Each number is 200 + 30 x the weight over its row's rms, rounded and kept within 0 to 999. Layers, rows and columns count from 0. The size before them is the row's rms in percent of the matrix's.

# layer 4 attention value, 640x640, rms 0.0412, rows 606-627, columns 480-639
085,279,211,188,180,220,215,151,193,200,188,173,189,188,202,150,253,163,177,197,299,169,180,207,223,180,111,194,193,241,191,215,236,190,196,229,222,216,239,170,185,252,224,211,212,164,215,184,154,204,141,221,166,232,219,236,193,191,213,198,122,206,235,166,148,204,219,202,187,193,223,210,247,176,177,195,163,154,196,210,187,220,242,214,205,182,238,194,220,177,175,191,231,240,202,181,226,204,230,238,176,116,204,162,180,240,199,221,198,190,205,231,223,214,196,215,208,201,194,211,185,334,183,220,201,209,179,199,194,216,194,186,188,177,235,233,174,249,203,260,207,186,150,217,219,174,204,179,123,220,157,191,208,150,220,161,218,157,156,221,195
079,218,143,214,163,256,211,237,212,184,220,178,178,224,176,195,179,252,122,222,140,241,204,191,212,161,177,217,189,218,199,175,252,175,224,183,187,258,209,212,194,221,156,218,169,154,181,211,209,195,194,203,218,183,258,188,185,186,237,215,234,253,218,203,167,242,208,201,261,240,239,195,190,217,197,201,177,230,183,199,186,221,195,186,213,179,213,187,215,176,224,218,235,226,246,231,196,223,177,233,179,281,156,227,267,160,190,211,177,215,190,166,191,202,185,161,189,187,237,203,229,203,184,174,165,206,213,193,183,181,184,205,181,228,244,208,227,183,211,199,165,236,228,277,223,191,223,163,183,246,239,215,163,170,214,259,184,193,181,220,164
086,221,224,162,163,229,199,190,219,195,178,200,199,152,207,183,123,148,145,180,188,172,165,218,212,200,178,237,177,149,223,180,248,213,153,256,220,241,196,197,223,216,208,146,215,191,166,200,197,180,211,147,130,145,179,228,180,231,234,210,200,167,169,170,172,180,160,231,181,262,188,177,253,198,200,246,157,234,214,232,174,192,194,249,188,226,215,229,187,149,159,167,203,158,178,230,201,194,177,206,190,213,193,218,198,272,207,225,199,200,189,183,211,199,203,266,175,226,164,190,231,189,254,217,242,234,199,193,226,167,160,212,173,181,213,210,169,174,195,169,213,157,228,237,191,193,178,168,134,217,201,202,206,226,216,144,195,201,212,199,231
081,184,188,233,176,193,225,116,158,182,199,157,214,204,261,128,223,205,203,228,172,195,192,194,177,224,188,214,146,174,155,210,140,238,197,174,204,206,214,252,215,189,221,205,237,154,158,202,165,187,236,209,154,115,159,201,167,188,198,231,217,186,211,150,238,158,161,200,194,197,158,223,213,159,164,216,173,188,162,227,182,168,159,228,231,214,192,212,210,221,217,211,215,167,170,198,223,181,213,183,201,225,220,187,151,250,192,216,201,165,214,148,209,180,212,207,187,261,187,200,184,190,198,180,190,249,208,185,197,191,139,196,199,220,255,210,258,165,210,220,191,197,190,192,190,221,237,236,199,216,149,199,163,215,209,154,155,193,206,184,265
082,228,249,204,214,231,196,236,178,164,177,215,194,193,222,174,202,156,174,208,259,212,179,187,186,151,207,207,170,238,208,172,213,211,209,212,167,199,201,150,184,158,249,188,204,183,138,182,176,175,190,192,190,186,185,196,133,213,234,213,175,197,211,222,222,140,177,236,184,200,197,187,229,198,198,206,195,214,228,192,161,230,251,230,180,228,191,205,196,175,175,189,180,172,165,189,160,247,233,189,180,151,185,213,172,210,182,232,202,195,197,149,173,140,117,175,169,190,219,214,248,245,252,144,212,221,182,200,216,197,235,247,196,234,161,149,185,253,142,195,194,151,272,270,244,196,216,121,181,206,218,206,203,178,179,180,210,208,184,201,155
081,188,165,217,174,179,188,165,219,175,153,182,267,199,232,208,168,192,229,194,202,194,202,199,162,228,209,168,213,173,152,193,164,230,248,202,173,225,186,219,222,208,166,207,227,214,260,251,230,191,254,192,189,187,186,184,210,199,156,179,228,203,208,271,263,209,213,127,249,178,168,171,193,202,234,176,184,223,203,180,209,157,170,133,180,191,197,188,186,232,247,194,201,221,195,164,186,180,176,214,198,200,180,223,208,196,176,211,217,211,206,224,210,194,183,177,209,205,232,181,197,112,196,195,224,216,233,231,216,227,197,160,225,184,200,207,209,153,247,167,203,200,234,180,185,176,222,171,237,211,236,207,175,180,222,187,199,196,154,192,226
083,156,214,165,188,192,188,217,177,182,237,182,212,172,224,194,191,183,142,177,182,179,147,215,194,148,217,194,192,167,184,233,200,216,202,195,186,228,202,179,212,203,186,205,181,220,222,175,202,248,222,195,213,172,202,248,219,250,235,169,188,275,223,238,212,217,224,198,279,221,174,204,192,232,172,228,169,174,185,245,235,254,176,187,166,154,195,208,193,262,223,198,199,264,224,170,216,248,209,182,200,181,178,215,160,161,202,225,195,238,213,178,181,216,209,237,167,241,160,189,222,199,161,212,158,175,207,209,191,209,181,218,229,225,175,239,228,184,220,183,179,192,249,200,198,187,163,191,205,152,221,223,162,185,236,204,248,116,222,190,233
084,223,198,250,200,151,168,172,212,205,201,123,199,237,186,231,154,176,189,166,197,218,290,192,207,208,230,169,236,192,165,245,239,158,238,197,198,207,188,220,181,181,187,197,199,163,162,207,219,174,221,216,225,195,235,243,230,182,115,215,193,173,174,209,223,175,232,192,179,196,247,118,250,167,244,224,227,193,238,177,156,215,189,174,250,191,219,200,175,182,221,225,167,189,218,197,209,223,202,234,161,182,180,234,214,213,215,217,181,180,217,250,202,232,237,231,165,217,224,233,187,221,147,234,192,214,139,180,249,135,164,163,223,152,235,244,213,202,214,250,206,239,231,159,184,204,205,229,219,297,238,199,171,208,220,244,206,219,180,174,191
083,216,235,149,186,219,185,217,210,207,233,175,218,126,175,201,118,235,219,191,216,232,191,198,218,180,198,207,141,176,257,201,196,229,197,243,177,204,226,253,249,231,165,183,179,189,185,193,216,225,202,179,161,242,226,257,206,175,221,193,195,141,186,259,189,187,194,196,217,202,237,173,225,170,233,226,234,244,219,218,214,227,232,158,227,225,215,196,208,189,167,178,148,194,179,197,226,181,183,259,231,221,205,213,189,205,215,189,200,235,234,168,253,196,226,224,231,233,206,198,200,166,208,246,211,135,172,197,183,238,229,205,206,198,155,217,199,189,235,180,266,220,191,271,187,168,219,237,201,284,208,194,194,166,215,185,191,185,225,206,244
083,143,215,186,174,183,203,222,176,210,229,177,191,145,139,225,180,181,137,192,175,179,166,203,186,214,153,220,193,249,192,198,253,209,176,222,185,184,192,114,158,176,262,193,181,234,181,174,191,187,200,224,134,235,174,227,178,148,179,191,194,150,213,214,178,185,210,219,136,224,176,183,180,243,206,212,214,254,212,249,141,238,224,165,217,213,220,231,240,185,211,207,179,218,270,243,192,258,214,224,212,223,205,197,220,272,201,203,166,197,219,151,226,179,203,166,156,211,177,196,214,196,166,193,165,198,206,213,175,227,191,204,174,193,149,148,161,192,237,198,164,112,174,186,203,182,226,247,106,196,132,219,217,205,223,205,175,239,192,177,260
084,169,220,161,201,120,182,230,205,234,230,179,207,144,187,269,188,209,254,223,220,160,171,229,152,252,177,147,197,140,177,216,202,198,226,137,210,259,209,202,209,235,183,221,179,234,175,199,202,229,224,255,163,245,204,233,212,170,190,224,180,165,227,229,248,239,215,192,217,139,193,188,197,160,164,151,221,220,173,214,249,220,168,162,178,208,214,206,211,206,199,228,194,211,189,189,252,200,196,200,226,217,201,171,218,199,228,182,160,228,196,171,225,215,236,214,246,236,223,238,195,161,155,172,165,158,281,225,190,187,159,184,195,152,217,271,198,186,182,201,205,210,168,175,159,232,159,241,210,215,141,206,188,215,238,219,152,158,195,184,203
084,178,266,172,228,131,218,244,244,197,158,197,213,192,228,152,204,238,202,187,140,193,211,208,185,134,215,194,242,177,197,157,251,199,194,219,189,227,265,172,186,198,214,199,180,158,221,178,228,198,154,208,181,193,243,192,188,188,204,203,215,179,263,239,200,161,198,218,190,239,168,193,149,250,218,179,207,147,201,236,253,181,214,139,184,222,212,218,189,147,207,249,182,217,255,180,207,242,213,210,148,167,203,193,169,125,202,256,139,170,198,159,217,188,253,204,200,200,214,208,173,202,202,213,216,205,222,218,184,171,239,196,178,183,218,226,171,235,197,206,204,185,201,246,211,152,192,149,210,183,232,195,249,196,205,164,243,257,192,209,141
079,181,212,238,192,179,228,206,201,188,179,190,203,212,194,188,180,196,232,171,271,188,246,211,223,201,191,201,177,154,247,207,212,139,223,186,162,186,210,200,206,196,198,198,181,170,217,241,263,190,196,229,191,187,197,208,219,216,214,208,191,186,172,227,187,155,263,183,212,176,200,230,243,158,193,212,191,198,169,232,209,172,201,154,250,172,219,181,187,183,216,201,183,206,283,194,211,256,218,143,162,199,179,232,222,212,222,187,225,154,190,221,171,186,197,161,167,198,179,194,222,201,198,192,185,146,186,193,231,179,227,260,244,123,163,181,173,161,196,185,223,173,238,158,188,196,252,202,229,196,306,234,187,189,210,174,216,252,195,253,177
083,166,211,228,199,189,182,208,229,204,210,201,171,170,114,145,176,263,211,197,145,219,187,192,212,195,215,225,217,203,156,249,157,160,195,211,173,189,198,118,200,163,169,226,208,239,224,137,194,167,177,196,240,198,238,206,211,226,198,180,188,156,223,223,222,144,148,185,198,252,196,180,182,257,269,193,170,188,204,180,227,176,231,100,207,118,219,170,153,222,208,192,181,204,227,206,161,200,210,233,196,184,202,195,195,193,171,204,177,185,262,214,195,228,194,233,146,181,202,175,225,186,192,262,224,170,185,200,162,198,192,207,238,162,252,180,164,199,255,163,179,204,149,154,193,200,219,190,223,220,223,226,176,259,238,258,230,282,218,160,143
088,218,226,208,233,202,197,211,248,183,197,201,190,175,146,174,175,185,230,166,239,196,202,179,219,236,184,181,183,194,183,198,188,191,203,234,195,202,237,164,211,228,254,179,150,176,204,163,169,226,224,222,248,246,229,187,211,150,223,187,204,252,226,275,189,187,200,226,186,249,165,235,205,138,179,208,200,147,170,223,267,210,227,212,226,213,198,237,188,186,171,189,151,247,231,175,263,259,200,157,214,159,252,175,239,156,226,186,166,190,197,188,190,175,191,237,203,271,135,214,220,187,166,195,211,168,248,195,244,151,239,230,175,162,171,192,196,241,147,193,260,194,231,205,194,191,191,164,210,204,187,216,262,203,203,245,201,156,182,188,243
080,218,195,234,123,177,190,241,240,237,188,219,209,200,171,195,181,178,141,230,206,233,184,237,228,263,147,233,182,227,200,157,274,189,204,212,270,192,217,183,171,215,206,261,219,227,170,210,199,206,174,161,190,223,209,232,205,157,208,172,169,151,137,190,240,246,200,177,220,243,215,191,158,188,153,236,165,223,189,212,153,213,170,153,195,148,220,195,224,201,200,215,203,201,157,244,207,203,220,226,211,206,184,219,164,238,187,236,243,193,174,171,195,214,180,177,133,222,166,206,253,184,173,215,130,210,205,193,203,204,184,241,212,198,234,210,189,235,235,155,205,186,173,239,227,237,225,167,198,171,233,214,198,178,170,244,239,232,199,221,236
086,239,218,252,212,186,193,232,243,212,192,203,170,230,183,212,252,224,163,214,238,210,207,207,191,183,166,229,194,221,242,186,218,156,214,191,171,234,188,104,181,168,189,190,137,186,188,210,240,235,185,197,250,211,218,157,200,217,235,227,199,214,156,210,152,203,142,232,169,196,176,178,197,180,208,211,253,205,190,228,199,224,237,204,217,215,190,208,219,145,206,192,231,241,219,206,214,259,186,242,246,232,225,226,200,183,183,226,184,179,206,194,219,197,149,193,192,208,120,181,189,187,200,134,218,187,218,180,201,199,123,197,229,206,201,189,225,208,197,230,220,220,204,208,244,202,175,193,208,191,203,164,114,278,265,270,184,190,219,126,208
080,210,217,220,205,216,213,192,206,232,163,224,234,216,183,245,172,224,221,207,210,198,229,209,233,196,202,180,201,242,200,153,192,205,234,167,195,175,195,168,193,226,193,220,224,212,218,135,197,224,130,231,189,236,212,159,209,183,266,174,250,169,181,164,226,203,166,180,198,168,191,228,194,194,160,197,230,141,180,197,271,229,216,225,277,162,210,178,199,190,237,191,167,261,218,178,171,202,149,184,207,190,199,231,163,192,182,195,225,182,185,183,216,191,193,188,204,206,187,194,198,178,242,176,217,224,197,211,167,212,195,216,211,150,217,153,222,198,223,150,149,162,183,222,188,205,179,182,233,205,237,212,198,237,168,216,223,194,214,202,202
088,161,232,219,209,184,205,234,218,223,198,206,221,271,236,232,175,191,239,182,155,190,204,210,169,195,232,198,207,227,217,178,189,154,181,179,193,131,210,215,190,202,231,202,172,193,180,191,233,163,197,188,210,218,233,142,190,142,197,233,204,203,211,216,195,165,200,137,207,180,187,147,203,116,283,229,228,156,261,190,166,167,195,228,255,183,171,218,185,194,164,204,177,187,208,227,211,183,197,166,202,200,199,198,250,231,203,221,226,170,192,210,186,164,210,231,150,165,205,196,246,185,175,192,215,181,149,161,246,202,236,197,204,229,167,156,189,182,137,199,169,205,222,171,171,181,157,169,195,261,228,226,223,172,178,192,165,216,268,156,196
090,186,264,170,172,168,213,194,188,226,221,205,211,191,193,219,246,217,236,224,189,181,153,205,180,206,169,212,169,215,184,193,213,223,253,221,216,239,192,269,175,196,190,184,197,185,162,229,191,151,233,212,175,185,213,160,223,138,204,209,183,217,189,219,243,203,211,226,186,193,169,210,200,253,210,180,224,241,190,241,203,250,159,232,183,218,226,215,249,170,211,187,139,158,129,203,216,199,189,159,155,239,207,177,187,196,208,199,218,174,194,216,226,187,171,242,197,208,208,213,172,190,167,260,184,221,169,225,168,208,223,213,206,164,244,256,230,222,173,200,212,195,190,234,248,223,168,234,225,233,241,209,130,153,197,236,216,213,246,152,231
089,195,134,191,204,195,244,187,255,198,199,226,180,173,194,181,159,201,235,189,207,235,226,214,170,212,232,208,172,134,225,205,161,182,224,205,181,205,191,260,222,219,162,199,198,184,223,212,235,169,239,180,209,119,183,205,183,222,168,161,184,212,206,205,195,222,198,155,177,196,191,133,258,180,188,167,202,218,215,160,177,180,227,158,229,228,218,194,199,225,178,203,214,228,212,201,241,173,215,169,185,207,208,197,208,194,249,178,237,199,223,261,217,240,207,225,184,167,240,174,185,171,198,185,262,189,99,179,191,173,193,148,231,234,188,206,201,184,197,273,163,253,219,146,178,174,228,198,207,275,268,218,203,194,237,151,170,184,217,207,232
081,203,229,196,276,255,202,199,165,208,171,226,195,176,217,212,156,192,190,233,192,191,202,191,209,224,247,229,238,224,199,220,180,211,208,261,202,171,162,208,157,183,248,199,116,183,234,184,184,227,156,264,224,229,223,154,196,194,214,201,190,175,208,218,180,180,169,224,186,224,209,187,179,232,224,166,213,171,223,202,181,187,171,222,203,197,213,199,146,211,183,193,151,209,231,184,191,144,198,144,210,154,216,234,217,176,180,184,150,172,201,192,192,175,196,207,183,184,180,222,207,238,159,136,208,162,198,175,205,154,213,187,147,230,176,171,204,220,204,196,242,240,234,157,233,200,203,224,210,198,193,196,220,153,167,170,189,180,191,236,177
# layer 4 attention output (transposed), 640x640, rms 0.0407, rows 606-627, columns 480-639
086,179,243,239,196,221,190,230,226,181,233,207,238,230,236,210,181,188,154,177,192,172,218,240,166,174,250,204,196,225,230,146,179,202,191,185,196,171,167,195,207,164,171,203,234,212,167,230,240,213,209,201,181,230,208,184,237,201,229,228,95,196,262,170,178,149,226,215,248,111,204,233,209,217,166,195,195,197,203,206,140,235,186,193,206,186,185,142,202,160,269,198,230,218,204,195,174,193,163,173,197,249,198,205,223,181,233,172,238,168,156,193,153,139,209,202,190,170,236,217,228,204,149,184,197,213,196,229,218,240,193,205,163,254,212,181,208,197,171,206,177,181,234,198,267,254,206,174,180,191,190,189,176,210,181,227,171,193,200,183,175
079,168,233,163,250,173,184,237,212,219,201,223,251,219,227,194,228,182,192,182,187,260,213,218,179,201,151,194,244,228,164,173,253,203,201,210,186,209,181,218,199,209,214,151,171,147,233,158,158,204,183,162,203,201,228,187,232,190,235,184,325,214,130,179,213,132,167,206,204,215,190,192,220,224,141,196,183,258,231,180,220,196,184,285,216,226,140,243,183,217,159,261,175,208,214,197,207,194,209,218,150,198,203,163,158,212,230,212,169,198,206,211,223,163,231,182,240,201,142,173,156,221,192,238,172,195,203,197,224,182,157,187,163,194,178,167,212,216,218,205,223,185,178,182,170,140,223,160,161,175,211,198,209,224,146,183,243,217,189,192,252
086,198,226,171,224,202,297,210,179,254,197,169,194,202,195,216,203,227,226,212,152,169,186,210,174,226,203,218,179,174,211,230,234,195,184,212,197,141,206,174,192,217,199,235,226,201,218,221,203,130,198,191,230,187,172,190,214,254,147,177,300,187,219,196,208,219,222,153,212,185,170,202,129,193,168,188,170,193,231,205,149,265,154,223,189,136,202,235,191,167,192,222,208,220,198,216,248,201,292,167,202,198,214,190,176,183,188,243,152,195,177,213,147,175,180,163,247,228,237,266,195,166,185,212,184,215,179,215,194,229,162,196,178,192,207,177,170,169,167,174,255,210,184,238,197,187,152,262,131,144,116,220,161,185,144,200,169,166,185,230,192
080,173,174,192,181,148,198,213,186,221,241,172,196,207,207,200,217,230,184,189,182,173,219,186,191,192,233,181,187,219,202,232,208,250,198,163,214,209,207,190,246,238,257,229,210,172,237,190,240,222,226,187,193,205,204,191,186,191,195,136,124,184,211,216,185,247,226,208,206,204,221,212,178,238,199,184,152,190,208,181,205,203,218,209,178,212,225,154,183,190,212,220,200,180,187,200,192,198,188,205,273,162,150,171,172,168,219,190,229,202,172,182,196,185,235,252,290,201,223,210,188,172,204,216,193,148,201,153,205,150,274,225,207,149,234,182,208,181,166,219,189,151,243,209,252,201,186,209,159,154,182,204,194,202,205,211,164,245,223,219,198
083,204,234,173,206,181,209,124,190,213,187,172,238,191,213,181,212,159,200,154,188,184,188,215,215,177,229,167,239,205,175,217,240,173,209,135,186,196,192,222,203,208,212,222,245,241,216,236,228,182,186,245,155,149,229,259,212,176,242,178,272,175,219,209,228,214,270,114,177,217,201,181,158,261,212,163,148,178,163,201,171,170,170,216,201,129,203,240,157,237,234,160,170,185,209,201,194,154,265,185,181,209,186,159,234,188,186,243,236,195,186,239,145,219,257,211,233,206,194,218,179,203,188,246,144,204,239,203,182,219,179,184,180,175,260,183,232,184,235,256,156,189,208,145,178,234,187,235,179,173,200,180,210,221,224,171,177,160,219,238,184
082,184,178,174,185,183,161,237,204,250,184,223,146,191,138,210,198,214,215,155,183,162,224,203,213,162,161,155,220,173,215,211,238,174,244,225,187,152,204,194,186,239,188,218,206,193,163,109,170,190,200,196,202,224,158,178,206,227,207,190,299,210,139,209,234,140,176,204,203,236,193,201,157,220,233,222,185,216,216,238,172,166,216,234,206,236,172,155,229,204,125,179,191,191,218,170,199,212,216,214,224,164,164,196,186,272,219,226,169,116,234,215,269,253,186,169,181,227,206,199,191,216,239,147,196,209,194,206,203,171,223,218,167,207,151,206,192,236,188,188,130,212,207,208,188,170,233,228,206,207,204,164,214,163,194,158,238,181,190,177,171
081,308,157,189,234,202,145,213,169,171,205,192,160,200,216,197,176,177,245,176,174,244,190,157,201,266,152,224,200,168,253,231,241,245,170,191,229,190,201,146,231,223,224,216,193,197,244,195,160,194,181,224,214,277,188,196,211,238,159,251,170,200,151,182,233,235,167,220,179,213,209,173,140,201,219,207,182,241,182,233,212,167,195,285,225,270,207,224,177,158,253,167,212,207,218,215,212,206,170,204,195,209,189,177,218,233,196,221,233,235,215,158,208,198,192,180,201,210,180,243,240,227,208,180,216,178,200,182,227,212,220,217,200,192,208,197,147,212,227,76,202,159,190,251,268,226,197,209,167,203,177,192,220,225,152,209,185,209,216,192,236
081,186,231,235,189,189,189,185,213,173,188,223,173,198,195,226,173,153,162,211,230,183,206,225,213,190,180,195,190,177,185,193,181,253,191,255,246,237,249,155,195,196,218,174,155,132,196,198,131,179,219,179,194,189,197,185,198,191,187,201,240,217,216,229,176,172,165,203,220,178,256,199,184,181,192,195,229,200,161,208,272,214,225,214,220,241,196,212,147,188,139,217,213,243,145,238,175,226,236,215,195,216,214,191,124,217,204,218,157,226,249,177,189,141,160,194,191,192,133,189,173,236,197,195,257,132,276,202,155,222,225,193,243,203,148,192,234,175,163,153,236,189,186,225,187,171,239,126,189,229,161,215,208,176,202,149,216,200,169,174,230
082,193,233,179,204,210,198,188,233,194,234,199,123,251,226,186,220,164,201,233,247,213,214,160,192,156,212,195,209,167,163,222,211,188,193,167,207,145,181,194,197,170,218,232,206,171,223,170,156,156,201,176,222,194,202,172,200,288,178,216,117,182,202,221,218,185,252,192,173,175,184,180,201,211,157,239,238,172,259,218,147,212,222,196,138,215,204,184,210,222,207,181,195,224,173,158,199,169,152,237,217,197,222,160,189,261,201,196,234,179,214,220,193,185,175,188,242,228,188,171,194,228,159,188,249,201,202,214,201,229,201,194,213,232,206,173,197,220,195,186,215,194,185,236,236,239,163,179,244,154,163,166,186,188,204,217,215,198,170,173,146
082,204,223,228,200,211,226,181,177,210,225,204,206,214,196,184,183,189,164,179,227,146,242,227,246,173,227,267,165,208,208,188,243,200,214,169,202,158,201,227,202,168,226,247,236,192,153,191,199,173,216,230,227,204,192,216,235,185,225,188,78,175,213,242,248,184,238,204,193,182,214,220,214,198,132,225,141,198,194,232,218,216,189,217,152,165,187,249,189,192,259,227,207,204,171,157,213,179,112,204,180,211,205,164,132,192,205,205,236,233,227,208,189,210,196,204,147,216,268,196,168,219,204,185,212,169,233,199,200,161,217,189,198,172,165,219,157,199,253,172,222,161,198,226,237,206,142,243,164,215,187,157,178,196,202,218,179,150,164,232,156
080,174,208,210,186,198,181,193,203,202,221,192,173,200,229,210,225,227,198,172,195,225,222,190,231,174,187,185,186,165,168,183,157,251,194,201,208,187,203,178,210,176,231,215,223,209,235,169,203,192,227,172,234,207,249,180,211,192,172,206,24,215,175,267,184,201,196,251,208,172,223,175,204,178,130,243,218,203,197,257,206,168,229,199,192,221,178,156,225,200,255,170,248,180,200,213,231,226,77,212,260,210,188,209,189,228,224,187,215,196,242,203,185,229,208,197,178,178,221,182,196,197,212,146,260,210,214,222,173,212,200,224,215,189,156,181,188,233,162,162,196,199,196,226,270,219,178,197,216,222,194,171,225,232,202,230,237,234,210,197,163
086,268,188,162,183,213,201,155,212,218,188,189,154,192,193,159,138,221,239,202,168,148,161,191,184,168,213,258,148,207,223,235,199,197,192,171,252,216,262,212,185,218,243,229,132,198,183,160,240,157,193,235,157,171,192,226,190,117,188,193,211,149,225,211,217,195,203,186,129,233,219,216,147,169,175,220,161,174,222,200,231,178,210,239,191,179,172,257,209,160,195,171,191,225,146,176,238,204,236,219,149,213,191,229,242,223,179,222,196,176,182,183,162,215,210,239,197,159,223,220,208,271,207,182,154,194,269,187,197,210,161,155,185,189,233,191,205,233,246,245,191,196,201,194,201,207,172,220,184,198,204,163,226,199,200,178,203,133,139,172,230
078,195,228,218,204,205,198,194,213,216,224,175,219,202,185,209,173,236,203,213,227,143,212,246,176,192,191,248,241,171,190,222,213,203,141,191,239,220,195,176,207,114,179,174,246,214,208,176,147,151,195,194,171,205,159,213,227,195,194,186,266,213,193,195,249,139,207,160,153,224,174,162,160,216,195,213,201,227,171,186,220,232,191,225,185,204,235,192,178,153,153,166,169,215,196,214,203,204,249,237,190,232,202,220,178,235,153,218,170,166,184,159,169,196,153,205,218,220,142,256,168,252,191,113,232,246,234,187,201,232,209,177,155,257,210,161,202,208,206,205,209,193,150,188,185,224,222,229,161,186,180,203,222,179,221,161,201,176,191,202,206
084,190,200,209,210,231,180,173,212,146,187,193,219,231,201,214,229,214,186,163,242,206,236,157,241,186,191,165,192,163,175,205,195,164,175,248,217,153,201,222,196,225,223,188,178,206,198,179,181,220,179,212,193,190,161,213,139,242,195,191,244,190,211,210,218,208,241,204,157,217,162,257,211,201,151,235,219,159,201,194,197,181,152,239,187,188,220,258,235,212,239,230,171,181,174,188,200,242,277,230,157,208,217,235,200,219,181,192,206,188,181,203,236,174,155,186,188,268,202,188,181,179,193,176,155,215,162,181,211,217,189,194,206,194,218,169,207,228,239,214,179,215,247,263,170,151,213,183,201,197,226,172,223,200,247,176,174,189,212,167,190
084,235,223,186,202,233,241,189,153,203,271,164,178,230,217,216,212,173,190,229,211,205,177,219,209,181,223,187,217,193,264,187,251,224,190,179,250,235,203,165,199,197,222,219,248,194,265,210,166,212,191,212,169,244,169,180,201,210,220,186,84,139,192,214,198,206,190,195,213,179,223,200,187,202,193,234,193,251,190,219,232,177,209,208,170,172,232,169,227,174,260,190,227,190,204,191,216,153,80,188,203,198,180,234,219,224,221,192,240,168,228,174,187,144,207,193,181,209,220,202,167,221,170,180,202,213,230,184,208,200,168,220,177,203,173,245,169,201,216,154,168,178,171,160,187,213,188,218,172,165,159,162,143,204,209,191,215,189,231,225,204
081,138,228,174,220,216,223,180,187,220,242,214,205,204,181,173,207,195,210,180,185,172,260,194,238,197,152,236,195,181,200,191,218,195,141,155,172,186,223,218,187,159,184,275,257,201,160,165,189,186,210,174,217,211,229,191,207,244,221,195,187,190,163,231,226,173,287,171,196,198,177,211,180,208,132,259,209,208,180,192,183,224,193,234,235,205,207,195,212,213,189,197,175,161,157,162,161,224,250,183,207,198,250,171,123,224,195,209,256,247,173,258,220,184,192,226,217,211,214,215,160,167,182,196,206,222,160,203,184,237,237,215,212,176,148,187,142,207,260,183,217,145,190,226,224,240,158,210,205,237,188,179,222,148,178,211,192,198,182,239,154
084,189,279,198,192,220,229,184,222,215,270,172,223,239,203,217,268,164,154,191,203,263,204,194,218,210,151,157,145,184,158,168,204,225,172,222,249,236,182,224,191,202,182,194,183,214,257,226,191,203,169,214,229,177,246,228,230,211,189,207,230,130,195,246,173,192,202,196,217,189,170,212,221,192,128,223,206,211,182,202,207,192,206,188,197,220,214,232,183,234,257,205,201,226,181,192,208,204,251,190,210,222,196,190,201,249,242,204,211,197,186,189,187,203,199,167,256,200,166,205,171,211,128,231,223,196,212,225,191,217,205,203,193,233,210,177,153,182,205,261,197,194,210,160,171,151,176,161,210,203,175,215,204,211,179,198,207,179,216,208,260
081,198,201,175,178,223,183,245,200,205,239,223,257,219,223,191,243,193,153,187,227,255,223,182,242,238,134,215,197,185,220,204,173,201,177,221,154,222,146,258,178,227,207,122,218,261,259,206,173,217,162,159,211,168,152,188,197,204,179,176,212,207,149,191,154,171,199,231,206,219,201,255,257,211,241,236,176,201,247,198,186,188,197,178,208,211,170,165,221,209,192,222,196,155,195,199,242,215,239,192,195,190,207,155,240,212,243,148,219,170,189,241,226,191,183,208,212,203,197,166,192,192,150,217,197,187,192,199,198,211,216,185,223,157,167,188,251,216,224,236,173,179,224,147,203,185,196,235,243,206,218,193,181,205,190,173,158,194,225,198,202
081,224,188,196,206,222,250,187,162,211,173,223,258,148,170,224,174,209,154,222,217,204,189,240,188,211,211,159,196,215,233,209,214,196,216,201,165,231,171,205,190,225,172,147,207,197,167,223,176,196,165,180,223,169,192,190,193,236,244,183,354,225,166,196,197,154,173,177,148,234,246,162,198,171,234,125,177,240,188,194,213,199,192,200,203,183,226,188,179,179,136,230,211,217,193,240,161,189,294,192,165,224,206,248,202,198,272,239,149,225,205,203,187,190,158,198,156,174,162,196,185,268,200,233,185,241,180,207,160,202,211,192,209,204,203,252,198,198,215,231,174,214,155,176,137,156,199,171,200,184,186,177,149,176,218,129,216,202,185,199,253
081,190,181,156,172,172,192,173,204,239,193,175,133,178,203,190,170,218,244,172,189,187,214,179,209,187,189,235,192,161,204,237,164,219,205,183,235,210,240,213,201,186,225,221,232,212,171,191,229,182,249,202,196,172,224,210,198,167,174,191,0,185,216,206,180,198,203,184,178,183,223,196,194,159,190,225,204,204,195,222,210,197,216,203,215,208,212,190,173,202,237,206,180,202,185,214,179,216,81,211,220,190,177,218,176,207,230,206,273,224,218,211,212,216,206,214,190,166,228,187,203,246,250,144,227,204,245,191,218,190,213,176,237,182,193,204,177,231,197,206,200,240,210,213,268,249,182,201,213,194,221,174,254,164,227,198,223,216,204,193,178
086,182,189,171,179,212,204,246,210,217,205,239,162,213,200,229,187,237,161,240,238,199,151,194,151,177,231,187,232,223,186,187,197,211,199,273,186,188,171,164,221,204,222,177,152,187,204,163,198,207,177,184,187,201,194,189,116,259,202,230,333,237,162,182,204,161,145,211,206,198,196,152,215,248,225,195,211,235,242,154,204,190,208,217,219,228,172,189,166,189,142,231,210,223,168,233,192,236,273,239,208,208,188,216,177,222,213,184,113,155,203,182,210,191,131,159,230,191,127,210,205,243,184,235,191,214,160,150,178,243,176,217,192,249,235,226,224,200,184,157,198,210,210,242,181,166,205,168,210,127,187,186,211,172,193,176,227,216,218,171,279
081,212,225,202,176,210,204,164,169,177,204,210,193,202,249,175,193,170,169,247,219,146,216,239,194,186,235,167,247,226,201,160,194,163,223,150,198,194,226,232,238,251,233,214,247,263,196,198,210,226,218,164,144,219,201,214,213,227,207,170,82,198,189,161,160,167,218,210,209,195,278,211,266,207,208,194,146,167,195,203,206,168,212,169,222,164,202,239,220,202,227,161,229,181,226,195,173,156,67,194,186,186,172,201,192,201,219,192,263,163,212,161,225,155,234,208,149,173,209,204,222,167,227,209,164,226,201,170,197,189,156,217,207,176,256,205,202,218,259,184,160,189,191,199,168,176,194,173,228,212,162,178,155,228,190,180,213,201,212,226,173